Weights of a small transformer language model.
Training: a variant of Muon for these matrices, 5389 steps.
Each number is 128 + 24 x the weight over its row's rms, rounded and kept within 0 to 255. Layers, rows and columns count from 0. Numbers have three digits each. The size before them is the row's rms in percent of the matrix's.

# down: layer 7 MLP down (transposed), 256x64, rms 0.0765, rows 82-181, columns 0-63
# up: layer 7 MLP up, 256x64, rms 0.226, rows 83-182, columns 0-63
down82 086:151112156091098107113085132152133119112165140140133138161168150141173134132146114089156139095102137126102088138121162139103149139073093128126116141111121127145083163098121148137134114115174108
up83 103:145127116128151136161157120118105120117163127130145088150149107153108094095112167138142146125156163125133179129126141175084150121136112138132182155173126167099101118146091121132134120103094109
down83 101:139159130134117123077104186101084150139127131101117119110096148091161127144162105110098110116112109124113124137134128131136103148149106125113065124145139066152147148141160136114103136151149095
up84 098:122136119135099135086080151106117192151139113125123080094098109143133101184132150115135129134123134099135130163142116145108169128107112145103098116141153074134153088096131146139136128123111150
down84 084:132141119108079136121112160129129127130131126107150146148126105145077146120168149121146141084166084106103122149075115130104111102130138169116149165141120124089134116132165142163098125140148074
up85 090:163108150167152103131152100155111155117134097156129089088125128164121158135118147149136149131151153101124141140122132108138124157123157112149120112154133075073081155135095133114186140143114128
down85 102:131106158164125115130108135129151136093149160128095070081156161120117160151114160106106174093135119139123122146131142138144113176095129079154117104164141123147117130128102102123140151096115151
up86 093:154150142164131129179170080150139102139124147150146134070112123134144110103135113106098099123149155113112111133100142101149161133126111132100163154141104126123114092133120177158110119125071119
down86 103:168126130141116125182152117156101142124153138110100127148130097118133132097108148114096103131107090129140130092139175107130135093082098142108119111135130144122092117142108126188191116157114139
up87 089:120126106089146137139103117112118131111096168121129076106115098155126096143100099142107136100132136113112084148147070161119141134132108112110102116125134154112079116144129100112109118153056135
down87 099:141111098163139126165105108153135170085085118128151170097195140101157135175160123118127146131110109114112114113108142120138141147143126138098150116103153164123116103133107137146129170088125118
up88 098:165127160132097098175118102090088124126100134110124131153111138132109127104144109143150108143076122133174140130127114087185137125125161120165177156119120121106123157123138147094110150148128160
down88 091:120090073122139122138065131113119109137135116126143152113141131126091149143121154139127131102145101077125144148120079110157120119119154133088121149127165105122173129112093118138089128181132090
up89 108:114081162132139110119127113129141187102176121095116166080171096152141157130124128118100105142149147128116088128106142126149137125120086108175131137120134125139120089126094170142092124113121120
down89 088:120143108098091119170111111108168118122119107089145112137104161092071110126128141109132118100137097147155110130093128109129144097132154153101120122175118094089117127151173102119171144125155134
up90 101:137158131102115155119116140125167143139122123118132125121159138101144151133180138146123153166130112126164128146080151165156116104151119160152153139139129100117106149161153171110081197112143138
down90 103:193128100116165174099141135136142126150128122109106108124092147127175166109132144154074137110097091114139102123098166139109135131107119121185131119120132113094080152124128110118120137134119133
up91 086:135169170129133140170109128134135123128172115166118136134171176117118108121137148138153131108160121126127135145082119154183155130134091094093106130152106163114095112131144134133087154155131092
down91 093:123123115156111164077132111145148123177100141117140125171165176136162143134133134126143160171078146117178154118119122116097117106181165151142132145128133102139128148131135107152145141128098127
up92 091:153187175125118112151118112107106084095176112152143161156124091091147121134144161162141122180140142158136127136130120117107108131119099135085132116107100110141122152135149113150096142143093132
down92 125:139116144127135127126155158162168149138125136175151097143163129111154151138117122101101131106155112116117191120148127105135122124097163125076092133151121132124140135129095149132070098142081154
up93 104:116139110140121127142084096119114153124144137165097115145143096149168083169123127086165115121116134154144138140142107099119137122086166106153129120138149163159077157092151133166115113138122094
down93 099:164107121137126145095156159164129100132085138107083123122122147148147117096142103185163165127138134135094146133146112126146176132153108154100098125141102124148146123140123098124133151118078175
up94 097:106095156148142102156137118106091154104129140142137106117096122130086154149113139149137150116173130152115196112142124111169149128101139103153150082131174157096100147102108141155119114138141136
down94 117:198124155121150108140110102173152121156124147129140124159064112113149139096076145114084160085107107130119130147122136103143130115148113117130107138133178133129124117088113126125125147125116161
up95 108:082122178133137135149108129095127134081131114150133124088111137155096145150112092168126125128140098072098137112106117099117135101099149144166116115136130155117097101083147144116118115110140176
down95 096:164103154133154150107115149167101117107110137142125138113083185136148145119126101132122157118156087134107100125099169132167160061097142131122102132111138146122095111108118123116091132123125162
up96 086:132201146128108144119138144104135076170148126145093153150135128101108131156159104113128124129098101115089142117111099091156112118085120110121131113074106109120110147125112145114171112102141115
down96 062:134179104118088112113153145135148121107098157165076136128113162140163111100133093132182150120115111121091115113141164103147099137122130074112133141150154102138154163103136151113125137142102122
up97 102:133124167092124103116095121114174134119104074084139118105114151110159154138100117159126092123126137142124112119077128143139152113142122148149154162165093122109123141088142132102086164092110128
down97 079:091161157118135073160144132150128112139178132132088105132088174128136137102128144177088122113115113179124112136149152139101129107108132161156127147127126172139163160118133103114131147116111117
up98 101:176138102095092148143108109133109117153176112108120131098108150150110132123121126133176128154156087115141106177104120100116121127149175114137119141113120128125113138156110151147118179184107157
down98 086:147158108098153137112091127136153151128129194137124115108107139131159149100113135112094152103165110131113110134080148080150101146124158116108114121095153124130138118135147099159087151108119077
up99 104:114135104120120142088116130149156115131107129134140166146176062162103096158133124135161138161158092164143134130112145072105111163105163140129155101110130137107123106161144098121113109117111123
down99 096:125118152141097089142127125118118101124161121147132117094157193112149176091137157139089145076148132082133136113107142166128142098158164162145109134157133151142143163104130138142150115129126129
up100 083:117092158132109120143127125106127116122111165126118133116168146161118134151129089169149151105128145133154108143118157126144151112166109124111118087185147073163125138133112106164122139171097078
down100 127:141112161123151152125135185134140118114115119106151117175146110093142108118137122094123091117115134119092127105130111105103116141093145113135160139090136186135138091094120128071150088112110164
up101 103:137157182100124102109098094105143097137140139143116102165117090152115139132130079164121152163163154105149118100139125105131065114126128125125115097106123118162130130109148148104094137168118107
down101 089:130091081141123132156126167133117156095090114157095132120120176133121140110125129100153162105134094163111159130154141153085135144119119139140121145160105168109110137171140104092095111100097140
up102 091:127167153110114157086094159120131111127122144119138088141094084129097169147155144169131142142109158139168153113097134103129153126121111155105137123115115135096117155149097145094159095176140112
down102 074:130129124108141119093146152148096131088123171113101131145140137134118135112163163120150160098140116156127177133137163093125132136117108129109100126185118086073144165156157105111112103143162126
up103 088:144130113177083108079111128113133139138131127127094113083167174091143127112122108167134123137171101131109149165144154121136150139146109172093145133149149099105132144160102097146120114126094139
down103 098:176140135140162127153127105111147113131128127147180145175117075159116132104134149147124100121138148155120111110113122080117112149126103122126129123139106096146192159117099130111187146124154117
up104 089:102134151162080083129082146129135186148136102117133142147095090120134182149156156149119129115108086086128138123117072126116147121119130136137141117156108133098144094121153150102125120133117113
down104 106:129118102119151128135105106134152115159137169083109140109099097135124168094172138122112150119134082092100112134128192130116128144144142126148126149140149138124104103113087133138155146148184167
up105 105:129187121130142130118138105137127148150165094142148145151124136159119133154152079169113127106120127096141089124116122130133120131114160097121126124082145147083102127185157102144126092127139183
down105 093:122117121156137144090124159118100138150130151116101150142150152150137099121144158147114155094141123107159174146086155151099112184116094117121076151128112106108163105113147123181097125131124138
up106 090:078111153090119118125129137103108098138170150114081133133098132088122116120097142110107117114159099113114143112089102143142106132137133115174162099147103139126099138176111160117132096162114091
down106 095:156134098136088132122159138126172189115089079128079151154117147100138124116134074137125125110110092128140109114109134106127144100129121136137098105109098116134118095121187135113117087121134124
up107 112:123150129107126151129129099139124138163078112122088137120143137099099140103145119156130109124096193117184153121135081085146090149155126113117137101139138073135102115152110154149133147137140133
down107 070:135148129096071137102148146107143151119147134119136130110139147119164127143134112116159159159171092113132091082118147124104155151115124145107128130133156144118118158162119117158115124147183056
up108 112:126091153132128130156111144108164094131142160136102115132128101141114141131140095131104098115139171147127128115167152136119164126128124126110102156123179131175093096110176186143119179116110135
down108 090:110158145103092126113132144146123142111137141132131132144111154139133138134171107092103136146087151087138145073118142086139126153066135133096082151147134082121145179112134107112134108110152143
up109 101:113147117125134094140126181120144134194192123114170102140117142159103138131104146133124115131128167118108154138143147163150105116175134124096154141102119121106134114106135135167129163122176115
down109 120:124106095146167105110090153170128161114110141082114132149136178121116126153151102099111100110128061154105142113130146127132142181097120134143148107149143157157079135115116130121121142133113126
up110 088:139149159107125171134158093092118118122161163138137130100114100088090114152110128123156111138139116147138130193159110134148092123150088140162135141160103130075164108109132126121147156127115145
down110 081:132134145144137160130140139121087113132113151075141107103059148110123145124069149103133134142151186139114147140157161160102113132159160098123118149125124138105138151096135139154133114147170127
up111 098:134080131121102125127109094054106111129175128154168136122110103123103141112109089135134137126116115161137069146117125130098105101110150102098119151136114108106150136146101131162113109174139123
down111 106:125136168151139133136140109154142118140071107134114131150139190099128147130133152104155160149116116138132130132137147164134102161078111132156086094109132148138175107086150142111152137099094109
up112 112:107131124133126119143127143106129150131174134128153141121123140148108107144130168161147108095169176141078093138166107130126097116162083112142112151073151106190133149138115143132126162139136134
down112 091:117165126104155132158082143142097097162126098157136094138143154124149153136152139144136137135124078108143136107090155142129130108136133150124142101154086090071140105078130110137128139135141080
up113 083:107140140060148129162080129076105107111157128125119141139071130125111126104146150147111129149114117142115153156088112170150120125094120145119125107107145084100127177138107118124134107129109100
down113 066:139141116105153124138115128102141156124136168093074103137165156140167081122130162102151146113099131107113154110101158115102137135083126089100143107143112116116144160117135127171131091173121112
up114 111:128104152132092114086096102152103105135174093126100154151139145129138114134130149117132130121140159105141070159086163135115136149136151094179149107119155103150099136153109155135088143147115142
down114 085:161107132115108090100076105172101158117129119133133160136109144129149177135128143119070174115145155148120099148103153104162104124134157147109143136154160151134115135164150140143115172123136127
up115 085:078102167125124097111134114093113166165163123123139135140150118157125126169135125138120101072128138137090094128111174133124115156154133122119149123108151097163126170135151102114152123184112129
down115 086:165140111136138144126159152116156122100082149125126120119156168114134155103117114170092134081132155077147137124125139129114091100134143146177117107170096140150144164113134127131157134183140120
up116 107:109099156141155173086134134113124137187145132096155126157141150117153158110145130150119086138106145097114155131147169100159153151170129145148124106084098129119108089140144113100117158113132132
down116 111:149145136154104152133134142125152135115103140114164105131095127098125098096129142135158104146070120098098133165132134112113123145163156128079146093105140136121130129142173169100095143086140176
up117 093:159176159138127121122075091112141132141122158068115130142114067138097125116155121137098143150102151158125139108143124153168143128091135092149128083105119105147122156112160138123130134132099128
down117 087:119130112104124090125105147136130113110095194127089149104134110103137159128102161086154102093136166122088166122132097114144127156099120134132141123183102129136124161091139106113132122146127165
up118 121:136090134133080084147098151099137123123076116115114119117148139121139186155139150121103135107108134151125105161149141110130117125133130102160140142138127090150129148176126157097065150088128126
down118 098:159141129177145144130112097113079129136099127138104117145109139140131107110143109175075097109114161108154134089122114103106119114090153137118163130151144103156150136134100144127097129106096185
up119 099:121168086129108142092108117158108114170109141182122109129123113171101125145123138148148122105172118109136140151118123120144138110153156130144146092097175155180132129138140150190137117155120128
down119 080:147076177125149131075111103067127094160106090134124136152127122091148087107109133135109118159109116144112133145126107094162136154119125151110147113130124122168151117128149112086138142145160140
up120 096:088099159116141119148119143145141113169130128147114118106154103124153156167142169146098134124099129081157104146110121150108151098096086161144103110144108099124130159116127168138087112087098129
down120 068:179114125115125129167157130165097120105130165145126147105114121134137108144120104105152133116172109148149171109130154083146171084141117112092160152119126123148146155122122097182144155147151122
up121 100:087128149147103095107150117092143137118106149140131175142101126117097104154114103110137135098099095126119137187119103139157097103156100101136152108085157146115142113136117133194133116121104136
down121 111:133150137135159141107187134170141114129075147117102112143135137143146172112142132118163129113120139148121143129091118148128137079092126070131155147161127128152150098118138148113137083107106084
up122 105:112138128102118153123101097144148117125140168184107096095137128162121163140111082159182102132126107153108161107105104141142152132149121109143115087104125132157097101144142115134163140124129079
down122 102:134160118139116117094113098079128128151125132127155192154154106130157120120096083135139123096094105112141133109129140138116171146119161152124113170180126172167131129131144105122084117137146130
up123 094:135163186114084112111160125116111120131118123115146109152146120115138081176117156147142134147144128152153112139124154142094119125162150105127154126156168104142128102147105118069112118084086144
down123 093:123131086114148145129147101141178135141111133140134134104146134167117165095145091140164107127127137092114178138157096107164127128074138126094107136121117147121142158142170112178120117159149104
up124 097:136102138169169153122160102123126136115115142140141093076125098135126145118113123150153096120135149130115116166108120116170142136139188132072117088107161139116081158122121133137127120123177103
down124 088:125109152152108148135119159193112117148127121172132130176124156137163094127087086102127158129116124161150134106105128095099110104094105102103124118161112133139100097111114118097151112159143142
up125 081:105101114169115090080163096116096148102139109149130113100215159142148107121138103162081136106121099114165097129116109117120141128157132119122158136142144146131148128148131142125097139128141129
down125 120:172158161097128146143077140091132115174143128115135183162062105108102140127115132129160097128141135140103140144108158099124095114137122142152101102121117105106114142101121121123167105151134129
up126 096:107131151101096172120095108134145135172158123127163089142125122120132182102111179125120107130073157131124148144124111116154136123110080144117115124126155154152126080109140139099092117106119151
down126 084:145138148107103117135132088166101146175155149143158146117106150119134114157132175133106124112132095098133163109149125139124105118123068147094117138145141136114166098115124169069088125143130138
up127 104:147133138142131124071138140150109128156127087126111127126143127141156142073112145083124124133078161132101112116164123133171115108118149099156125122097164165110070110118150116141126109118099091
down127 097:152118099142124120095122119179081133108127135111109155106106139098113132121112145162117167123135100108087129122113111155120130133112181115082098139115141124068103085136103080108115105143135122
up128 096:133122112093116119152119104133151066112156091093131134102115100159149158103138082146132124130084147165123125099146122153134125099141124094141162142123151143123089126128128118106135151158074174
down128 104:100132136109114122086160146126106106113114123124130071139114154133101103130128114180103128108158132081124142106121112212128174105125124143133105125133110119118107137096145128093100133173129142
up129 105:136132124166158090127111152091142141170153131143154114137132144119148145111143116173191137120142118121089155183138131113088134110115132099094155127127117133121120111118162139077104111165111161
down129 095:150150140130155137175159121117132123113117138171124129152097122122134148103106177143130148123079101139109068157165120158097090116101136106140138104172095131140125117148100093095122132146148108
up130 089:117181140149147070128156140106119159114137125113119116131064143150172122116108101135148128132104133118141105113113141122100149129149152136108150122117157086115099118131146163077159171111128088
down130 106:137160094104107116162089130128135094135149134166094131146173159127118145140123126156138124105092156074117155088121153131113140162148142141076135147152082114135103153093141099103108123122122136
up131 103:139119116154139109079131109097104107113170120118123156129120109148142081128109146136087140046138115133122119165143103118143156122137152130142113101124106164155102085130106106132090122152139090
down131 108:183112112136115161096125129115116144131145117124120152118142211093118147123119110123135100151117144124146118115124140119157110119123119113083146086106112124134104101124113124047154162136158115
up132 115:115120090093095146133127096126147133131139141150110150094150129104108110120117117163144096152101156163135164130088093115139126146151169140175129140122082126119105112160102110129093138088113076
down132 103:117114111135134129118134112110137127146126122114126181153149129094173123147109092127102155143127098072081127091140152164136107190120088165122113145164134121177096116122124126144112103124133107
up133 094:104108138115106121141093104128149135169092103099113135093142101128137140119097117155147113133157166113093130112089104134163159139153065109138151146151066138123124115149086123113145108107142142
down133 084:135128127150137088096131112154161137137138088139117120125106137137126125127145142149095118111115067156155119102153156083101118149140104162078102184138144091132096154108162089127122142128108136
up134 103:149146170123167126123146106111092093126113106116120159095098167098106149154144096161154075150106135114093140123143141099121150087145149113109129170114115116134107146110168135099106147099145135
down134 098:113150109118146093142157177168122128111099158119133164151142121135104133084137146161135106115160156120126141082126125105137122115147113159173105133079159090113161134143157133107117079157141130
up135 087:129123141194156150138142095124108152105128067153127138119190101146147107097135124188104139121123132111132102134123109115135106144156122134121142115092127127135139152147094166085109124143161110
down135 116:142164125055116147110097137141124116145157156161116128137096142101103136153134152062175146132116138157129138131135135108129141121090120123114088121175111128123111095087141103152129129152128161
up136 095:103144123132088132142115068110144107143174062112145144125109115127127109114092137116097147124120138103119080108132130095145166160114104170092164147155135122121137109122114133130089120155140157
down136 114:159115134150114135133160125157126167119131116085126148135150154091137121075088078109114099127148097105126122097118156162137138111079097124116110136168166123148120114137149105145157105153136168
up137 101:148138135127130176135102158108123122178161123105155136076150091146125111109137111146138141164097106155074096131168085177110142126150122120128150128126122082135116133153145121158128122126092129
down137 116:151127119135087141109159112150130157082164123143135162123129112122126186171128156131102102118171173125161121129114153110133080107132102113134119162108105146102141176153128136128083108133126117
up138 104:156111166150113080138152102127136116141166111150120143108102150137116128121125138123147086139097154081137171160127084174108131067120084104114124131148133129134129141132083099100112121137124115
down138 098:106164111117114159106132173114164118084065121117092147149102161103101098134167135143116147111113140120120144096153165117164128117154154164156122112133162158147151136106124119155132140125131163
up139 102:097075113144084098083138162136139149134139138122139102110163114135145147152107121159168117152142150130127164152132126140158117144107108164103140131117175139144124110114170117093185135158106144
down139 094:152185098129154117178086109111115105146113149159137138163114105142096139092164121144086126112133137125120112125106150132089108102150159141144095155136095124156131158144152130130101082113153118
up140 099:102118129168114114081115094160088119154084144106159122140125118166094146135124145124150139077155140127139143168102122130137131106154099120160142112120113120083133117147151136079126113140107075
down140 124:114126129157164111134072158189106139118073112142109140161132101197116129111117110140115128165151150114107114123118141166154128124135132133135102155131088153140111141140123139125125128078144101
up141 094:104130140120163112130145086147107097171135147124106149128108082151137117149125108105123125142104093107127158155119110145171147088162136155080134117135132108140099107123083144171107102132116179
down141 095:138108134146119142109147153150111107149103157159118114149121148111139180140129139095129183120116116134097136110100143155147129134199153116107108096145125082120110135102113128145119112119139202
up142 101:100126145126099143175152158120117160125132160108109107134096138144127156138114071182134132076139130138119123108165115135157133125122140107126145076132115134113110088130107088107142127067105123
down142 104:082110100072110116087108139145114125135140100140099123154122105120121076110112106129093167075144134148131116110110126151152180151152120130109098150159124119127164112134177133135123113158133139
up143 121:144117105169147143171136112075129115076155146178109098134141087117102118130141150105151124118145150158171129114128116120138122100114149101167147098100144163093126122125086127124113140106092123
down143 160:138113110091111163134117117147175104115127126171065088107129130103130127111144113157132122159121136143111145112113137074091164149114110145129115141164146107132171099093172138113125133113166126
up144 083:154146136110143147160079111112091106122133144135139169196106139148133149106166136140150137160150138113138131134094153156139089140146116112142125094098168088166089112120096127110105126121111121
down144 075:139156156090165115147127148178127136108100155124116145130157190134148135130112170079116130138135146134133163102084176155131141142113108128130116102115166133099118094100116141087126120143152133
up145 088:146132115144121164122091137113114147150158111110158114155102137168092119152137112080098121137129161131124156076148103103141115141087118147183138148090154153160136140141134096146091123120159147
down145 098:136161174128109100129124143137132187151154117149138095164105127089101126151109118134126152117133119108132122159108068147153096112097120177118141097115144169114108117128105140096116122157137085
up146 113:151160070116136158110133072102123150128163116148104154105124102142089153126156105126100169128155147135167151148170084110138136095132107149140105139106102140111115102116161115138128109140153115
down146 100:151162096129144150105141095063112126121143128124150145093101146135083117173145138142093136114125163132126169179127087137132128121155145180108108122118152159122130097106158134152113118104129121
up147 098:119110189084161142128158143079127130117120121157149112145147134141120167125154121138114136157099137136111096102170144095131101110128131101163138113158110092105070152124121130088104128156149131
down147 118:127108114125193106141144139130114120116118143147113151124136103128077151151136139136092102121138105113081093150115094094135146070111122103111098139104144122083160119088153103131155150160122122
up148 102:105161144102111111091122049111141116110156136165109122100111151133107129092088129144166125116117134148112104172075078139154127139104113130136114136125113127143148108129136126143136138132071136
down148 127:072145114120083109116103116160077156117132110093150144132111148130123112160098148141133134109155134133154179126127115129135112171160125144164155155101123140111138074145114109132091102110161117
up149 089:157146119137139145182078128082130126170096110087138143167086118131195129140103101143144142148137110117099155102111130119111122135096114159135118118120150129125091108108127132085120162124136143
down149 085:118103096120165156157138136159150108144120165154115161095146128145171130148117157121137131152091142144101158087082114103136089150126085159154137164107140123142138119104111118077153126129109143
up150 093:121110121129140138165137108120075109143142091165161073137125140136125099165106100098151110132114113170132111146169106135171119106172116123080107156120111100141112151155158121120123102139106135
down150 097:162145149121133144148106141139142098130152115172134101131112131094090169135086155140167117157138140157156131113090156152106129110123131159134106116130149120156181121132142105086150092132187121
up151 105:109163114146094130105120101112132120125117084106112127091130134168085088126095117143178071119142142158118136127124146096103099102135132133135132110115121118142101133124126101113151113172122199
down151 038:154108179131125135115096154109180120091137131140135178107129163129098130107147110123121156127141129176110099151112128163098125104092092178129112095119128111128113138124135132120129141074086115
up152 106:121168112124097112119156126109160112100099112113122165101145094153139132105132140143132151095145142140128150146176115109156176106112080140157152120185105128094117118086104166117123150113110138
down152 120:111075142134107125145145143183110115124055081107118105111130182138131086118126132121160118117149125162131106140180096099146144126113120141128124119157122121116103124121115111116164162113109144
up153 113:141101154136094121100110142107131168116143135122144121085129094151133112081113110144123119110147131093135095114154136067143147103149128128125124122137100117132082121134085114184164076122092132
down153 115:160144096116095102110171121099153108116113104123147135110105131165073113131128112114116163133143162162089111129142145070146117147161161122122103177085137096147121111136133129122106137113148152
up154 092:134167159115161160142111138100099133157146134112159159136110104120153115120128124142116153122102116146114122115133100179125163124101147147129115092087122123141106151108053087117134168138090151
down154 071:128129124100152122130138167083158101141098184131137170105124155124116167130087124115100129127139159114089151098105130114119118108163136110120089114127124145135172135072107157125168146146152126
up155 114:131127110116135126098127141095136147105138092140142095104147105148105162133132124146156089154155109190125123157143152095121133157071129143137125134108099075103128132094110139175139097093108124
down155 102:162132070074099083173121141148136125126138112105128139125145152128120160114138143110131117107130114142151103163091120119127112144133176121081097143164148115134100117125119177097164118120106156
up156 128:113130163145165151113111132143142142166124096140117095149127142149141108143174115139137135108089115131146144138123160117135151123165113170143093158101141084145091123168163087135108141067140136
down156 104:084134157160135141114104113153134139145136085112128076174119135096114163159143139109180116136099111116131124158144165148139131170114110130142104135127096074143138108108178137151105137139113115
up157 125:107113114121147108098124135096144171147148130108116140097128115101105107174112107190133064121154100104114123148149105179125146107149137124104137086108100143151101104127112169122150137140116125
down157 117:116140112133130130123100156103115157117156115132102151135161118106126110162116115150120172143120088107089116116149104117147101147107171129157158106163114181167067133093142156108125112110109109
up158 108:122118119138123126122121124091096130142151086099162083098155110107147097113083145148156115129133178079122136088101088125143097110117081128117109118125107138110121094112161178110137124122131125
down158 106:117110089099156105146121125188151102139111155110089099142116143113163096145149100120141134118090069099116074101116108103118143133159120118158106091124115144111149153127148123136127139106148149
up159 087:127132169109104168159114148122126107149119123134153098113121117124156205158095099088136135130129144131126118108103148109162155095113130164126115099147106162120112134103135158114140076096153104
down159 066:191121161153113160084150143158086130113145151137113120168098132107142159118144150153130129125121103152147141131103151131118104084112104151084085131123156078151107146118134145111132116146135161
up160 100:105146123146114092099149146150129080114121137142108145141109109181136155146105100096128147144157127151144101134121075071100103096107133097133143130122093155139101132138146149109122165135095168
down160 085:151163126159130109115149174183125140080104162136165152151101156148156141107121113106144168139139114128178141129122120121147112128087135121157102098148121138083155134165152099111124107141133143
up161 107:156116128173113190112111139113140164088115107140164127114116103117146123136143123109135101142150105114170139135134117126135129091093120091133140086114121156076118145099079077122161131106126136
down161 106:085105125124081161112124141160176096156146104168075118126153103116111109128106129172110102142101161105155146171121138142127133143093101162108141097134151101121158119150147120103125138120122145
up162 102:168144115089064123134146139113140106169148121102127112116140126132137113107129186107154131100137112135119153143125092096107107124108123149158133143138119110124122116170186079143105167154140108
down162 072:188169122088146129128135158119081105161134102131130127172107138146145081150153086122134145132110139093095134094124165128127084110115143098149112171118110137117122115095133148118125112107110102
up163 099:146071125127108084128078135145115078147134099137123156146111119099118133093161110124155137127151122137119072124147145095152139146164147097122144131108092120101082129107097123167142151137131112
down163 114:147106092175123108102101124134123075118122129147088148135133119123128125077152136081100139131126106117129100145154151085129144112142180073079128143134111160131134117120114115133090147113099117
up164 098:134127127153119168136153112109127122126098112101123174108148152190082161125101153063130163144149099145120119180121117170163111143127128131112117131103094151100123140126113144109110150142126128
down164 073:124170144143114120121113123160119125111077107115057105127103171125109091146135128140119153113164102117085113087130075125115103140135098125132137126149129142096138145128161090128108161092135131
up165 083:148122119089158150132159130091097121151132129119155085086123122174073122119092107122118132102103137098106142121087094116113151154100138134175117112098117112124084152106096128148132112128162127
down165 091:099125136114108135113143182172102137145137125159109128091136143120105134150094182081110193116129084123114104097088133149132113133134136151136121122098164153163126150125151122116145116131108159
up166 114:112107155115168136095123130163129166146166122105140079152144134098091116142105126124115124114124120107170101166162158163139149116103107126100087132108108118133065099133131117160110143113114108
down166 104:173166117093109107160181133160130109127128119132131159163144125111128156125126126125172113156095120104091145105128174109108109099113112142108133151150161139107186140121158097123146145108107155
up167 090:129130165136103165162108139135112085136094168134113114093146157131107127138159177120116163116126143103156117109112120117121093137103083160166159123104131110105141149125091168134127151079107137
down167 110:157139124134121124094153086128184098157144117082137093119107122117120110094104115120116152127163114161126108136137126119135144126086138113098096135179109149125076128105157094136113080146158133
up168 098:100136111106127103126087118120134134164165122096100135132093087131098139085132156144141123103136095099143153146111136133138106151131126182106122085086127144100140078160172110126107147155129145
down168 056:141162172118169104101128120132127116117146178134117102153104136098095124088133121106110158106095106124152116128166129132125121143139140170079089093137162166094129105144152095163123127113142145
up169 107:127148124142173133137156153138157120108153144136140129103148122179142131193146104154106110134150117109127138147130086138139133081102100097123130117128099145118123055103146141146081143133152145
down169 109:126107110157136109106123162126145152135099133118104134135065164139186086137131113119088135142112150093125118116142121153173180093153168111090095163101117121129134134129132102130125139103138130
up170 098:066126168091114123115158131152090067169168121110136165128102109120118127137141142123116119136149094123139124163136114105118116110091120089140102163125149125111140077110103121102122126129124092
down170 072:132182126118074118122139130159085086141115116104088141156123148135160164142139100149170134104111099125117151137141114110163112152105099155114098104134126109112166118096167138116127087129109108
up171 108:127126120132157167116127133093111163109161093165138107154121122129117119124136078099122117138157156070182134108143133108100117122096123104171107111114138135113127115095126122139079136123152072
down171 102:124130098152075147131107141133122149138162096154105082132143119103108184133126144149160141116108108134085129173170107135126134122149161117106135169133179108158119111135109126135173104113120144
up172 094:094098139151136146143105073112123113110123116128139112115186153172101162144138130134150131129172142115137151097130139115113131099177129166064140127113160132135103134128112103086154115129149104
down172 123:129156162143097128124147147151103161112133131120090135111146129114151103116107136134128152092103126154137134092120135083133139128105062106150106122119068138139099108144118184162126179116117114
up173 100:075106125134111115111094107122100111138154138119138108117132117138130087141114138121129061116142149148076124115114124116163150126165125137114101165162153152102084119126122168145109139088165091
down173 088:141098138148075118118148157106143165115115153101134118119143124074122131102159179126139098107109116120118147099120142129102111195146146153115128148111142132147104148086179106091115143129112119
up174 106:135189134149148152164155144095167090129109122149128099100126155188142097116118134125105169140148118129133106143135108149161101122108107152144119108093167135142147103090120152115134150103095118
down174 117:129075129088112115085104118128079149132137138129147145119112098057119163146140124107150105126137142158108160114085146101120144135129140116106108144164088154102100132169133095144131114125135145
up175 099:109095163149166107157113133124111113149128086120103195110116094136155141142107093092138137133120099119168149139130127095148136143108124143116121100133117110165122150128092079117139137186121151
down175 067:157143177135105105172117167127115136086124123137109189116131144124121168125131100113106175127144120107110143092104150115168091124137122098151109122152110137154174117126117101183127122139129130
up176 094:124137115149105107113126122090141132086166076161135136160116077125129134159156143134118094087147114150148111114105073106131120125124085152135082153124176112122127113140130147119168138113103140
down176 109:116101129117074102121096151154128126127163128101135130100122092139121152120133107125140146117088133120149135117123128162087077132140097091106148099125061099148107159103099132086128164149137134
up177 097:145097156147112060142106119135140108098140136117118066151156114147162153129160126137131147121127155130152144136134132063154136088114122165132166113119108093134120105138141137116083104139124155
down177 113:152164108186119140084138137113146143099134107127126129114110140170098107132134115153130146141143113103122128156177104095107109122154096143140111156130122135148094175150073159138103086144153121
up178 084:138104132111120105113176152095160119138116134102146150133175085109137142125131118144152153133106137146188178122136120099125138122141128131168175135109136099117106129115092135106120146197153122
down178 116:137140149102142142132126154172098100117132127113159167118153149155091113105166114145126155142151126142070118120143113160104140159128087128129122149137141098150151126135138121139203152111104173
up179 119:085144175125138093102102136113133126126140131126138147145110143120147101131116103154157124144119068093153103119098097148142137121166137080117134106155101133146072090133136129110116109146151074
down179 118:138169109126132126138122103113134134138102103081104144151083174138117098107110124151173124136105079084087129157148121153126151142154136155076128138170131102126144136139132144113107107106148164
up180 098:134118111108123112095118163142125119159043140151137154087134144157115129153145120123138147150121123139155171133108141143147117113144096119166158114076125134154134123147141159108169177117139101
down180 083:113143148142167077163155142084095158151147098176144146175107101153131128102152126155152107131128145137122131143136154134136136080156109131158143142130072140138102141135125094150119117089139125
up181 115:123142153172133145070099124153122093108144135140116130091123141100175131112141122141167144098110057140149111092141131110136161110107150139123148132140144128135058149144120099131118145130124149
down181 120:157131170185138134126095157120112110081148128079145097140082142145141142130109143148141134127102120145129108127126127151108138114162122127146124169175160110112095081122152104092164130141158132
up182 101:103087122104149078138081120116142153164111114130149105152126114107154107148104112152158091148146133137126114162088138149092158114143121123147121125084129116195133105140116149155086126137119100